From a checkpoint of a small transformer trained on Wikipedia.
Architecture: rotary positions, no biases in attention or MLP, untied embeddings.
Each number is 500 + 40 x the weight over its row's rms, rounded and kept within 0 to 999. Layers, rows and columns count from 0. Numbers have three digits each. The size before them is the row's rms in percent of the matrix's.

# up: layer 9 MLP up, 512x192, rms 0.156, rows 126-192, columns 0-63
# down: layer 9 MLP down (transposed), 512x192, rms 0.151, rows 126-192, columns 0-63
# gate: layer 9 MLP gate, 512x192, rms 0.164, rows 127-192, columns 0-63
up126 090:545510606471500459408535539521545527530476422501545490504515521483498481524525540506561567496555532511470549487524552528506505479492538571552507467533492552566498524533525413472548471540496522
down126 096:506489520477424448491559460454524517448451455537462506435472425509526464482510574473457542433449459499486467428574509483487491536525465479510515478517516510530502480514416551590531537516488468
gate127 094:475475528540473457487521513482489466465451444506531495441499541471553532498510515455527591455527603468500487515484549555432423465534525543505539419467496459498489449430408518442519420481459487
up127 099:499522527537487474377552498472503397526438576526503503494526496475522512547567454484496529536531521542539481497450465483517430551529516501515513471537504510561466508515461472438511568474441503
down127 102:493512541536443528512534519494507489511386464567479520458450485495443542480501544507437467502482524492522470420475487507552469494489518470550558428445542534533508489513527432432503486472525445
gate128 101:517487486516426443463494483491516484551502483469445414523497520504446567453410575535481536420518499568426470515507431523458492553483538406529516495452559491504512456510531491416499524493490482
up128 098:496523492496494477472509498502486608502464477473531543492526510540563538528506494500493496492462551551555423437530544487592477471509470544538532452444518418411481493484533431531513506433494488
down128 095:457479509566462531454550517548531485533546501405506522564471467512450390520492565577554510560523510535530567471529460555426484604475494521472532476488563501445540460540503506544451519507489526
gate129 100:560564434517468467449452508531531473610488566533606476491544492475488512496516552524438461517478506469494531441482604485508549482497548565473569522483519495518447444528520451492522541515527579
up129 108:448485521513456495537442462558488502474444564510437494526444449581510499468480510486511516478522494565519505524484396482552523451501485465472476511557561500514389461452465561477509468557487508
down129 103:510539484487512514490548500499549501553445527455473502408536522409556483440507516504463558522438480553411550476510536458523421493438542537492507464508452544496471466509479549509494514522474510
gate130 120:501527470443541464421520501542549514463525495455477483449553494486540502499449496472514507465382533471510503516552464518451494422555477534482505456516600515446454424485456498507540492531497461
up130 120:505493551513488562518513543434525570502500486491483469530465537492467499507493515461510470564443536552462509445537531470478453469496538486515458461431399523491506451494547434436505599407493474
down130 118:451502596492505532483456496524456448514500503509460557491495452556555460459557504507497514552458409547529491543514513428502469480478509477506472485515480542592483511606473532560467522382540479
gate131 097:450516532467595490483559481462485414472530484520527543516583549527520436437550561529485460489439484434396500463443503535517425473528511521547538512465524529495496510510547516542466470600455456
up131 093:459467448463515493509565526497514466505492555475471453498572518452438532526469490530475546496485461485491482517463540443553492440451499474542472520453447419489529522467471489468494487451409491
down131 100:512510479441499414487552391490485478472523472526523556535528521522464530468479465503494468510433550453515484430460519477494481497547494536530485543455481489454419494539547507544515482585420438
gate132 108:458447465533486536504558466490513574464482476530517556451521526543489444455517442456485559502471517478517505458486465462513433495439501556505512563526502499472454508471498555512517388438502535
up132 098:407470450485513561424522473530444523564525484502527483514517477530481510404505507555449497443549453514480501481516502573500483488465483509593522458472497527474505486439507516494573461471452516
down132 099:482542441511552529495515474499485456461472459484433561499394466487474479517564546575529524474512531485424482461497560518481480549545559500458434478505535497471560433452496573413491487530532511
gate133 094:539472537448441457515557548464541477498565466465450450524486491566474533488515502535470449433493511534475529592468543513555552560540467500525407466561489519476555527434476517480464478547556485
up133 094:539423469512513548445488509526513428518444501505564465468506544443513480555453493518505572566558500460535482509461494486526519444455464488555522490551416504483401463485505547507529523484475447
down133 103:486523485500484487514499478457504506482455562521482541501497514530524529401517443484445469538469502540521402472458509470481530519519526488501461536475494532564518557565498478521444477429475543
gate134 106:508489471558494474507513403471528448476499488491547497526529423515492466533474538506442499541513465514450452481514481543460515525480536512514492479495473450507476456494403523469555513451454546
up134 110:454441531484501487449438516591461446498540531504489455527533459480516579456510515430528490534515516520558510513427532427545438453525408491426474551478501483482499563519513560438489426518469491
down134 107:501470437411494421460471565497509458528495534492504451539474499459446488532503502501506414424488518520489487584428547401469493474545529450499488505432541420460577485452445420552484550494517495
gate135 099:473468497505493551508435509477488414554460480535489521424497495527546517452481503511416430520534431418531543493535463507504463542559480543520461484498593513450472545469484434497413499502472518
up135 091:511528476449503463561496490447430463484532459481507482497479487575499431476500548555512534513477536504520506491451505502535427512489570488509514578475465514479527537590466496497549482513433481
down135 093:505561451517507568507486470520531388513536511444458503516431576524461525499526579532463594515563499514493524498537571468518494555485500535525465473488456553475546477515457469544514473468520556
gate136 103:515441523462516474540487557513536510453456435400590481501541515527481509483441449476459441442481453496490533509448545457536469489496502497535435481499544579534432547584474484521473497550558525
up136 107:488453481477503544452505533478575491594507470464447474506497549443511533453465449609519490488540512546468518514605520506474523445509451509552497555465494487497480508506482497539489590511481492
down136 108:468508449494460442503502487474517497545487539442478539562517574471505537478582430520487480479469453489516473539553508487416391516530461464474543494526485500522512474454493524524521495484480524
gate137 104:439503493431500572515535487527540421487541536481473549468510530471474545488466566499521561527469572506442496500543453553428500476510479492514565511511499473528432402464499551517517513506507514
up137 106:525497490484526559520444502509460508471422494534492481519474504420566513467556564472430448526547504449438517524563480574488469521567502459488445549485535432518505419470524479538491517448440477
down137 105:509536466512463505521532604499465500473516409504476520497531412537496541509564454516462459475523551513438503458466527510532494544437468465468515488482515453505539483480482407506506495522501544
gate138 102:463548497606494482540592490457477409501484474488513508533564543535420479474481430544435521482539496528515480466473546508537460530536519422485491463494539480488435515464587512514490524471553499
up138 097:490489558489487517556455513544488513516448514479486420530493484395522467516488472559479538469573456571488471440419488550551500556524514505441526551512473510510518469488528526480489466485441555
down138 103:436511526478550500483486538492440427463482477494492505526445510492529530577506484468514496440514461545485609520468434541498432512519508521478434481509443508444535501423474570521461436455433558
gate139 101:487428525558512510512526435461548477483473430507399511457484464506533461520526524498461516558450465523575537544520480533464479503416436475513432416465571477488475520453456559526551527531516574
up139 097:495497520452459525530509535464478511488469536489468503524540468484482504478490471516500492485501524528444580474453491532485518515513517404516508442562492538589459473458572527467546485541469474
down139 101:501514494484534478471439559496468464532510548567544456434533526441500523516488497506491404516519533525504492470514497500534478504504492525418493538556596572476495441483605473497495468498441472
gate140 108:532471442433514491463492522467493579476563513407453438475555478568493527527572445563453491544519542491418470502483555529555472527464441525506522590466593487552548490532500508547541519534467538
up140 123:514544463487454521549483541437591552523470485447439465471463495454537500529479493522508524473504491582590491491521588546489568482531490497508451455582506531482534477472480500487564480496445569
down140 104:550483424475482477447533489454487531499519517533502516523487501474497455517473444582465473534510487504497434526431510413525426499514487537513489531510525426491506546509447496537553472508538539
gate141 087:534442511498516533520559489469473450516486480475521518531510495530526482503499440510462507492550470440491495548487554485486504469504453571511490474400506521523542476625496556481550471539484543
up141 089:537489479495470509416524503427556571519506473528495509498512473487536532535452483519477527566549492499443470517446467566471487446465464522544542476467520460502495448490489500512497461593509473
down141 093:412465516556550560463478529498494449449525478450498476498470470500476490483530476537449447516565564601470553505486498520482528466501559497475455477508535561500505472453502501518461501495443587
gate142 102:569496523482575429445568473454539490484475504495505540422498468470513468499517539444520543481466515510502585470477484450439501521534574542481477532477532521437536517483510524518522493492478423
up142 102:612494494516558535529494449499481473549517481543463543491469528453470431523564493559501497595555491504503397426533456548496490458516523468438442475495458522513467494500493506416524424488442516
down142 102:495497466453468493529483455529471449482523437498610574483477549483478488452505583497490577486546448489493443529455475515487551416607463491513451542553506524497510501528518518513566480500543500
gate143 108:502475460520539466517509553515516410545516448592456442512474457455537473541554559468440492514535571500566428514538499462455445480570511446562507499481449554568547554527484505434502512479461525
up143 101:478489485479517545485499489554463443541567494550476541555480514485513467562523557538499532518518486424531464541479523468570400402437480516488471510571508452510480579524543490468509455484434521
down143 100:420420503554468495530549558516559440441488595492544512528518497514594574601466539480515493535472575535506499513498525580498503506436507473513493480461500535476464428535556443497477509507504481
gate144 093:536429469405476495521560517552559508540474488475500448498527457525529487636479501548542459518451495492478507523538509513455523489512520444546528448470571464525482553495475529516489513593558514
up144 099:457495449556477518470508492465471481512518531453486497557549559473598431520487485509501556473540415472535458516539513504482536576513506524556506572440437497445490516542465517551539514524546596
down144 101:510491469474512537552467541434483492399435473521440477508444491481552524436431455493571557576524490494477477525513532467483511488498503440539511549458486488497507485502464542477479546513536553
gate145 118:532500585527507455439460432547517479523560471520521535532507560549540482556564470469452476505449487642463449473491570520467459534510496498505511462586538544483508503537501485609466482465445457
up145 116:536546550472435424516554490438479564457463524459532483470509522568522514546543480519478402500543539536508486504498459583503545496533516457535504503528471544495530501508563488556410502518473485
down145 103:470442536569565431498409453424483452503507458565519485534528495544482563533524586436539529520506483527559466498560488523503525422469448490511439520508412489501482473529467512542544455479487553
gate146 096:491476459497431453484448457454496423499415498505453540467528457550499543495606530505497514546514520419553477459494432529507560503501534518509492509445568557426496460486508564453484446558533468
up146 090:544472465525491536481467536451471464458530477449564499475567444517534482509477498489527572438540490504519478505535475591490498501417519569471558484466476482545523472567535518507525522548480515
down146 092:458581589465492540537530465565465500514509550478456485529488470511490500430540470529489468519510482516486519497464508493496454541485531523402488473569463515522494526540534419525541523464483535
gate147 114:462544558486532532472587514438519492525518464561519501481512507479540565512513506483484499501413535562576481521523567472449470532534496509485498562464559550515518508542467458583537414525523475
up147 108:489531454518539517481521509542534488526561502502420518416546552476517476549518471525454489559497509502464486537467518512508488479492426497529522570416476455457474512469535525438528471523553461
down147 106:549522514424533478515536548536510495494487500457464486471489454489483515479497572487546465516463449478529505448489459619524545484534445473515517483522463511475453502491559526495493448418564503
gate148 091:537519491531525519528495488500545504563509478521429482504492531448507570507470436470501461497480526484457503513472521503464413447544410604434478540505589518452473558510518535437541549463469522
up148 096:435456510494532540546570518467553519486513546474491503441496526455440508509469496531463419490500472542560423519510469514615540498458524488469474515492511458484512517501505490507495518460454476
down148 098:505526435511587467499547484538542501600464503525485435415515497459565480543483491536468426470573481509515413532494486549432480465483505515603463540475480524499424522482528500516480495439534481
gate149 096:483485552564488565460546520496437457524536490494547413473559517472425474493565392503489543539588411474420445536509531432532476525474590490487434484477520503479540499528510557475500489471511560
up149 098:481501504485554459432478560501562498523524543470521426520565515546466510420595560485508432456451509414472520483512471488461513462489444545430469533509538568484435498477556410526498519528462494
down149 097:503501427538531461458469442508430488491491538412507525565482526543454474516481464505560525520575504482520499475500534470495451493443481493443428580503495468461509526552524517543533505471530533
gate150 090:502542474450522527567521477463528382479444476515457501570524525516566533500535534510463568496551532482452501460542545534567499456449553454488513512528544509519488543500513451488472484555528498
up150 096:460490495518353563473526436491489567540502493524454513490507553462520483499471517555532499572502548498546438463450497459452440537557504575537509445509549487540445531466488502544429476463465541
down150 100:526467527491446483487476539517490538472476519565469498513480497447543456511518443509555491567545510509526471551555478483534499539504532472542456539447463411414511476527567501492473618504454523
gate151 095:555476463506479453586468498511503541506431614573505547472525476531515544529494552509513488438520521551411485502518548508486573532425547612497526493521501496484532499465533525468550466571537621
up151 095:490514442549461535439552535506498494487512425443466517499425510467521491514503502518469518533492469475496445530514520472630470480490551482490479512513472493522492472539464423551526474444580518
down151 101:536506524482488471550523527510487497463595461483513418592414516465567509447513533521501451523465507496515467514541460508513556549491473461470433522536494494519465511524506507550506569463504500
gate152 102:501459569593530512470504545530464456530471463450513553525494459491525525498518509507423514428525484544418591539530406497527478463492545469537470520602494477514496513521458494446490536493566523
up152 102:485539473498473528500555502538498594496460529515536462440529414534482472524457447550526418514497499467523443531537572464493524523502414519474558446501445409493554525468422507459493436500516474
down152 101:507519524540488527469572485498443516537485368493477553456517512596495514545510496497469549463482516548454503489574447430543497556452561581567473550548458538546444431458470511477491505585525533
gate153 088:526473457514499505528516525512523431558475529455558434523494510476435545453524549510437516454513545503507552485486514470510494544488485458534586513491528480491453491537515459509475578491527528
up153 102:468436555521489496474489441521592437472497447457464483448474492492443581479506510570472496462537569532447446542530545509508586522500549473493435452512503512491508496523532498514471492523551528
down153 106:469520504473487486521518522506507560473468548463499466492436514576453533491488529458651572529534485459540507401509458549451451484504453480517516502545525517465529480530509507468536492512467504
gate154 095:483507529458434514515526481471497539499507513502572542479497446547544536514484503450464489565442470446507466508486462426424511502514473530522502448562453552447517510463527509528454555516514561
up154 094:522512469427515514507521438480449557486467444528548503473498534484470506505482449506432502464484510454450454474511505492491526488562500487489519498474473508463481474478465518576506560412507571
down154 098:568482472559412469534542543444601571496456527473526482506389542455450547494515531531496447479488470539461410486489476565564496479465521497426516513481559462452517437532402485524531488429493494
gate155 103:525562515525432467479508477528494454508498482521587539486467462555536527499535539489537546536500539551531511477567435462495546438506447508524411504532525524548522552443481523524524458556539519
up155 102:495472507487526487521519530512516565543484506498510522522459476496530525487498412511518499433457550453433440489440510527528526574569543479537515446513475415455500436450497489552456428487532487
down155 102:538505535495482432535555424578533530492537439480509500471561546418525525521430545525487530504471499482463455533518518513552528570524501491427503507534522509522536502454456479525431510448492537
gate156 114:471474493513486492542520517500566528489490459517540488537437489459570507439481516569500478554510552523466450477522561555520433507510486451449451517411444435549584455504475518460432458402462531
up156 114:510559436491393477565461510444512522541398487493525489510459534516495517514527496488553490509515560471500476501551526563499503476514491526422472478498435514502449457480438551439505447405515459
down156 109:524488469482504472464497537504465526509448503466552521479478522473506451574481417468476460453502465463486473461541462567446481541541475539511470525457516538548524525482441482433539486446497490
gate157 098:456509483482540427546503434440473551482498472541487533454632536422517476541439521480529446412471460538460552533391537539553486482517490512506490608481558538520502498492523506452522487522480498
up157 101:498491478489473517474518414417550502568467520454483538453514578555469406506547433515424447467482447458530478482578401522482444477505447526504468558536555458502507561489529479553475558551465513
down157 102:478535486515501565473495519442468553461524498545473443476485500413512459482484560517502554479493536530512486539468437529499455546465467510580573495499433480530424508437539524499529563400513508
gate158 111:524507540520545518474515507571462500391489569427453539532523448451437519532508529530516486497533441538518570524530516462551495506452500539507527489578522559522516525522488572504481474483546523
up158 103:503532503505446497501494453469500476568577462463512575516560549416444520526534496499449529456542503480463410512485550512530418509611485451585475477464470512528583461465460504562570492496489522
down158 098:569540529512501525550507546530492488487478479478508507525537533456547594517499476510557483537504560471452447603482551504497523576469501449516497419469488458480522568519485555547534574514540523
gate159 086:453535450464503525487494490530444473465497545597567478465548463578514453489463460493441560494549452414432508525457414484494512483444543458512432508466441531521527503474516483506484524457525518
up159 092:499500525486464532518493520565455506592518452494486506466547431436542419427574522512526503442508468472510482464535531637574472472406527500500595508520575489439531513487550521474488489539524494
down159 086:499572508590504490514461538539436458569519526478468565503513485464545432545442567475478462551553424539493426455529501471535468518507543527483519516462557515516483492529541511472474448569492513
gate160 110:496522533526547537494504478488544409542497567482449485506528513436466502492555494469519577452460524501458510486514539386480529427531450490494523510547495519597490495491572509517527507450469489
up160 109:528487500562570497431516472552498458481488493543362462477521576425477532517449484506549477509566508455418520555484523440445504448490453471474475530488446458585536487506528462430515461483509540
down160 112:500561517472538533520531539548475492566481527451500464459462535480503524468544514432483591571456536512468438445550550482495576482515509491428481494535402495497467513576444492570497497543460542
gate161 096:525510487498577493556433530494575472472439472533531482485508561483477449461486421531505468516532580467542472565536497558484490561523450460618421483463490470432492498536503548510501452461540472
up161 099:546470495450437516426559498458540512520526502474472529472468459507498486533498560555488478464503483550543531536510505514560484522412461457408507433513554479516526514453575540505478488511534511
down161 104:529458581504474459522519480500550487571545524469426582465543442482469466490447524475504537455405432484487513520534501532573508471451492493494532580522530560527553544529493418440511481519569478
gate162 089:474462549510502550543560532597465508548528485583494496469567486441489549477531418423473466526429487527467519487518537525514505504461458519524506479494538477465435486504475532472478522484503524
up162 089:467487436503476476608516490535483553588504453497519484515524532460485513466493478518443527539471546533459505525473562516542523469520486500502517460528509518526503474448430458520559539405530554
down162 091:473457467492486478563442614481518581500528533433488542520568510453561482460522490484520516422493446526478434498526573487479547527447449454537448428485531517462473549522477434533494500552465497
gate163 107:537516463465525535515454525530471472482518443466529512522485478500559496470464571536484534501505406442463510491557473477531541483554552503566507491482532523485529500491482513570557454509526499
up163 107:583507483475513419496497488524518554489499444447476522447518461588523486441494514584546475512560507450477480454457494443492500511466509465432517484478537485555471461481533557398509502510550541
down163 099:516509430496469526499489514462544489472506533509485552466488463462540561479487445441476464464455417575520443522475564448490487525434487418417525497520523507542525594534504423509438454514535473
gate164 106:428506500466445529484540522528620484517488501469448498553465503494506535571572465434494552507514514504472510500507468492542467540534505478478488511505463458474487521508523509420496532495504434
up164 098:484521567444502427518496509472574528496483522525546502519448480491491579499456580492493491458437446558477397466483496432542499573483567518513476438565485491467546498561420553552558500460509538
down164 105:478468486520542411466515520546502483522526465568527549495495543458449501520547466541490453539554532513525507459456495528499534496467477477534454546525463517451492487539513558557463493464424479
gate165 103:475536474409459479516500521474506479463404618484446562505507508565504484423432502472535475453531542501529514549532488504549467535509492496464502527531485562536490425431465465519486528487489474
up165 106:545435458511426499520513508549479571581611517499496509463455443472533521491547506546475569518497551480459428458519492599386467412520497507554539476480499462534474527447497392482495437482488474
down165 104:553517470552493563494538514505555497463501447477447538547484473546476460551434487469478504417505461508479496518524457616512592584563503496486508508529482549511482426487567483469437495546511488
gate166 097:501601529489465408521564527479536508493505496510554485564508507543553473525578529521461504499439467551498564485538531490501462528498457518510550423545480566535567560544456502619535539472499478
up166 099:458480452455487491559477476470622491521525559510473501472536524487546448509491427555462517499541578404525455505570531481537556479524483581589483506503565594486480486548492466501542470494491570
down166 102:465488501462511558534520447525472467483509552487530440514454541530433512433484536525487510502494513565533515513501550503486470407425453458503506534491495560542491514528457507553485519536511483
gate167 103:532516413474421440475595444464454450442549542564555463533474511492506456499545492483497507534480571540550508523439484469515540453486467441507485439524462510473514504553510542498474490462517459
up167 101:470509570449526510523545491460519476448560477545631481451430513584519494492452354518545547546552452458607494516492459471435494465436546493521503517496471502474570442499476566515555514441486485
down167 103:534532562487519506498491544569553543505489500466533545572456540476555488465461474444517597506487547489479600529471490545474512516435456484458498503494453521472497505476559534457452472462504484
gate168 094:441504536528462499520509466468560533559515548449597491563461428459532516484428504532487474505449492633522508473440546508469432540545494566470499471438487483517452467492490469511567545546460464
up168 088:539498508526491490512513535557489528495494529595533500477530541517457472538473578482529465529550500449526481491504478500499480533499517504467448473482457478470459500520469529504593482488388551
down168 096:554540534459522537510500533466507545502573513493495564479471449457447468610446499455482470542499572486461497512533577466483508474536530445498515485509448507467433462459554423561563469461460464
gate169 085:504469476515498520497542493541562548486501516470451498534519552479481542573504551431450464480456498414489501522428513492531475471515498532508490524524525522572539541570491506497554436422532532
up169 095:537571532509520459538555504590543480507485551466458460516463458503474484495567495559529528471500541508477466474533395536451493565456571481511485480521479522497504420500480454511520486419530551
down169 087:468391449503546509533429541511501470523511499540518487486526515556492512531475593533478522498433573511417519506507530484508506458543488528489540498449485460511491480512503490485462479457560398
gate170 095:515436563550543490542593512522488534418532476488436485560494534496445545458538557601532487512546494495409474491552531453475422525520448495507493541531519458561441490532588513487479511516469501
up170 089:570466535485488529521483506549491466471484440556416547568462404518522431523569526468485453540523557484461497581530503506541530557501521478543521528516555470547486563523581536487473513441528530
down170 096:477469476590591513519581539519485488447468523511399456557488488541452476436540562484448474492526517488471484485488536473457489491521500486463505473478395518511533504464514493427448556476487478
gate171 098:545535480454527486480565457537539529519485495526439563510426520514469489526445441504513506485548520517533562479519507465548517432515486478496588427537488554455522451411400508495527511518423470
up171 105:507533466554555480490453554570561508482526473466506558458499527515509450459457515506504492454525505510433455537557520431507497487541525472491474479534490475477466469510477520544538505492494467
down171 096:489498487509473594518483488511553530465513489539490530551517480447575502487496425548477551514434614470478472480444512497510458494476500566538528486537422537460515415465443529470529556445521501
gate172 098:500463515427476459518545522483498450466518452439510480494493427542494441469509475565497532522592431513498431479520508512513459531504500500460451454552454478533521541511473459440514498499574507
up172 094:581449514531479495467464553549491474524437509461530478495488565502437453538468469425474475504540446427500455584506467497550508508486470560583513565481508516532430478454460486564493500487541493
down172 098:446524502495514577481440469547463513514530479456469427527494508491438512445439446529574534527514521510465561502495503475539519496497525447545504578487451523586450537474492463480511460440543467
gate173 109:507465562513502539528465560487539473442507518485492415508464428568549561469511494540484509534470551574440566458533493464558462483491487505487489441492547469554423494506498480481487539490459535
up173 103:511495521507522456496474455477559418511474499470479501477534504515516512558528570506501580568483536527551509553455529480501538503524530475466445483521447524472483470466516526468520491439531564
down173 094:548504474478476541553481502473474507539525562495441542537545530513544485537543545517482501493505430456462451473491497457553496499492503527461491479492504564567570578515596524538477520510510557
gate174 107:475504445499441493522563468575586491542445578504524460491480594467527492478427513487548528482524434490465484464563580502459488523521586453534503454480515556488482507441464508422443534535588503
up174 104:487568556508467532544537493489508522489529460494543496535439454519580536549492490534493493545541417520529444559515522406485464530533505478540526486536542463490419483468530483515546523470519574
down174 105:555512490535539502501481502534495512457465512543446536435484477587456562528541483486457442527533509451468397501496521556529461575559535464464540516520438493519430486549544494509445522447528474
gate175 101:522481566499472420480533535504471518531457500517499434467448508468512491505530441537466531410544474600497423443529511405555525436500466490467481470523470493541439448496521490444419529483436543
up175 099:489532474536479461503490477567544538463447484483514496539498481463506494451559526483505492396508544458456483471471490427516456494565524546529486507447541531517530560460486542435529543530470522
down175 099:534506459537488436488485518507451541538449589554426498493524486467538486526582502477436522428529453490514465429519481474523464531493568479542448565493533495513529532491464439462485488539493572
gate176 098:555515483487387521529477491509517526509518574509514498478459574509555500482548525457498467546573516594506536475491518481493495524464474513439574506426531474468466480516583545548468555475507539
up176 098:559461553522524558440584525534492528502495474518490569465522449551451476567475491521512522541453495446546457489554468486544500434498511489529461543542504538474565555467514487452501511453474535
down176 097:528458495522462531487550474554528536508533509459487404499557488477506536530457501550440516517504517561501521567599504451488480504498508534556431520531590569522519486447502501600498482547528529
gate177 082:527464521452453532505504533537500465512508538458453515532482512511498498511522406552562472455467575455527540414519519517478520482456455481472544486573434519503505557519494457444589508496500499
up177 084:472503512539511558548468469567509505536568522484498424431538560557563438502497503488472493507467467479528523631509443522483484503434417456486521507508535484592438520525533499502479449436528505
down177 084:601479521444492481485506489526516585444412484522478497590436489505410536566457448458481519499507519500449423457526532537474478428512435460541493510476497482469484505521465543551543490486463498
gate178 088:489573505560522503538472551508467495456547457547518518459510569527553436485530560493490452504544511487532463506545495461502508547467589470529510495550513483459509548465514554511514492471474641
up178 086:517483499520575515420477460482460526453507526389455513479488510472439510497559516441470405602435468529479487504475508475539509455472506510499499520495467468458489472509535449447494433500513464
down178 091:507514479481470561496480481529548478538523526416474464463449515546435555540446521450553516468493469525554529532452497447450485500512471545444472479439456536461545480473484479475556458550521555
gate179 104:524528555515515401486521533496494528540501506443451535503564547461397459459528492484431483502492559524498537448484513469465477466529468503540512477530472506561488528533517514496567518511510467
up179 098:477447418546519438539431527498493554470525492511483495478459559518478459491486478520449537455580533495540468419488534397477474552531588538532513456502499511526558533504571489477498491483515493
down179 106:432410547545526573484491476514487425503530482574512521491435490523549471543449486533542551439497520490557456465511495536466489463491505486496535431491530532526482455489480461426456456518457478
gate180 098:446469522463500490408477506500518496495508466503461504556544434540474567509474453555548480494516549532469477497489529486453501488552515469545552552529454447464430461545566467481525445516574505
up180 097:532509589502487505506538517488533438481523475516506453497584494455543512532535494464492506424487522466537497422507489440462559503476456517474479559487552492426551556462447471524504524478528519
down180 105:473512578501450462502538497531506460512497512506508520528492488514502540510513560552466470443511479461499477465465470526466489417499461485480509484529561516434503493471551480552491460537556552
gate181 099:463492452475511554464531372450520443475521428467505465510540392508480471554483476568477561518468498535487565503452522508529487494581514487511498458542514465519534432479508432532476548520499496
up181 093:465526548447454445523478458498493481491424510473564531437459460525576485503453468505503458548483525518493515488514519471548540501565492470466463536571545472482458463506494478426409552468593482
down181 100:443444420446476419524579506520563510522541491482464390498421467534500494455454576456453480494514456518533578432514481500509530580514497515451567492468467516525485531501476466434415482517497493
gate182 089:507512514460552425505517542548495489509494482492457483439510521528479519460521436501518460481508481505463515524532490393458495439575543539539479543453447552501518495512506438449521498488449428
up182 089:533558563543530498536409475480495477528563496527539528437477510485553476438531503506508508442571473579521490489485524462500499503484488469512530550541495456437510519576471462495570446547527508
down182 092:453533508567512530475425407506499514533498500526526436499493458572461543466567482484520551534542494497492408490522501422522478535581535496544429514489466588463519534482490515478569493503501542
gate183 088:496487496493516516534529566573488467521481529478522555568546479524417513510502513411480475503459466510551468509515457523491514526518533487517506449512444580500540393506513503457521491410503484
up183 084:493502433540516577467515501491504488566513516555508495431437466485499518472529538524572478483447484478449529478498503451507487536440497524495468537494493456538455511501577475459475433462508527
down183 093:493460493528432484497521489526550539488449553504433537486541457509512496568488500483581569500483461503487489544560444487564551447454530532495454493582421541479534466523491436506458527388505482
gate184 102:380491558528450441473484495498497430524452506548420435559469488478509496524454536547471524498486530581478449485552484470470503508542530465498548488472483502471496423495518575499555504573543519
up184 101:440480439469427488476422450499462504539397463493469497529513501487488553488505453444502431550522432447478479502485468480537548525536507550475471469461543453464518548483538476540535427550493520
down184 105:462443546521530470409499578458473467587447580463510452572498481407518427499473475480545470517483484563492565519484443540437440542542560462486484561498489538562527525506548506527516461465479515
gate185 107:502454471439519470482552460559469497528486464509500467556475488473491489492519526517512470483557435522455465560565404495552548542469496436547453524440505526468491477529471409519450523416436503
up185 108:484439534408597474492503471520460486534534573546503513520484441454509454470443551488518519437504536473518501519467564529474492478476529528499476575447510525477487512543500464482559520500527503
down185 104:525532575462484477512502491431472491495501512525496479439475439510442590499488521499443521514541555464460542467538517505466561449498484463542453547473531513528460493496501516436480495477465466
gate186 097:505571492543546447437445456446531469501529461525502529463512502486477456536487535535465416514524473559504435481508515471482479448487513556479489544490443536567512462449516548494584500515439552
up186 097:478525475499450480454521563489450555465486499511446437517497486509477488525579514459523501500517487511537560554493536506511523503507540541524369436423500488494540464391543584503503574454464525
down186 101:571475459517429462504518482533558491478547537516492469540498361515527538593494534460509671544471467462458531480505514518495483467502582479509484494479596566530583527554508497457510542528541484
gate187 104:469523542547536548491538586475514533528517560478463512504545483520503505524559479575523526505499503498472479493522507507559468522513440465513558524483517481547571403508516494544538503545482457
up187 097:532491533448577504484457558485524478478475507501534520429490498504518474539466467552527569461416526543505441454474517536531466543548491505471428457486478531535578447471515503511510465538516514
down187 100:490477506494487502567577482534391502431517487568470544560471412469485447559498503484481480517439445474523546548503534503577554460508474533504513475480558536465515502495504517421463516469486463
gate188 107:515475493568448460532494551423464478498580547471514459520488582452517526497476496451426532525536490533494517537507484525492543436468569467456497484514530492402495479466467489508471534497520513
up188 104:499481485502607476470517510533529510432463500531417491471549441503475514517487463551500519476486508463559478471496470505555465539460519515510420532483524468597454451482501500496520520511500541
down188 104:469521531510572527538488401532538413456503480561473546464440526471550542536536443496482461562471446514489499568532522486542493493472487579524459534517533499511486493525488511566442502546522462
gate189 103:488494434533474522520571461556486537539462510516522569474498420590451550512544536517572488478576556529502462519486547492501541447441557564494471512474524520477488456502491564531503420487523542
up189 096:495453560472561461486491472460433495559509456561503507468490516412547504447438523545501560499503520490430512508455498544487477533516505493570508493602477509522479457492506456525544559522479503
down189 100:489544495490449478556560539472541508455505422497478519537567513460515504518523494454466509491477476519498574489526479455540439533501516433469526473506524483491546463504519557471586554467478494
gate190 095:444485524536494476523500456502449478554537467533444556524464474557528493508516512517497524449491511505473551526507546487513471433465534485432516512544480509460466502562508562525446486476523477
up190 095:543479417558535521511450541497484536476465549516573483477553445489507485484471536506464473522496501531602434539479478585532571493506512470509414556533398402508499429561560481491536536548441550
down190 101:573534475465530503445477633545444555452527497540570449534531495494516538503458511522516511572577507513443505514431481482514572516495515501426570432584492487574538496522475550524524483540529564
gate191 105:481556490563478512477480479443416479439534523530523506531504525510535541459511484504461473547485468587492552411519526485506511518500445578449522474561572526510466457451469452506494528557552581
up191 103:469495535544498492534602481483517491520467503470535517541528502511545513494481449423525543539477563529522542470557537512504465492427538518465456477494525464567502533501450539519504512498467582
down191 098:487468519516509437551530502512477511536477499471486504504546492468498524550543494450601519532505534550507556560483473482510427504503456540520423534490625434536492496495531519481418417478470472
gate192 094:488454497532527463525480516417581524517474502497466538481514555488457476434477476558503492513492504512499515492601577557539437509485490456494449495510474450424573465501445576475522477590538491
up192 095:441527544560467543497452543565537514540526554489439527569481518501533522499525556535533587469535498573559588461542522483523481503467572454566420498518495527479498505494453497488516625441466480
down192 098:479501494451499526493478468489533484532456502526536577462483459523568443477481445494524514477486435443530470510471518488524473511480417552575528495535489413468502515454498458495468450581489484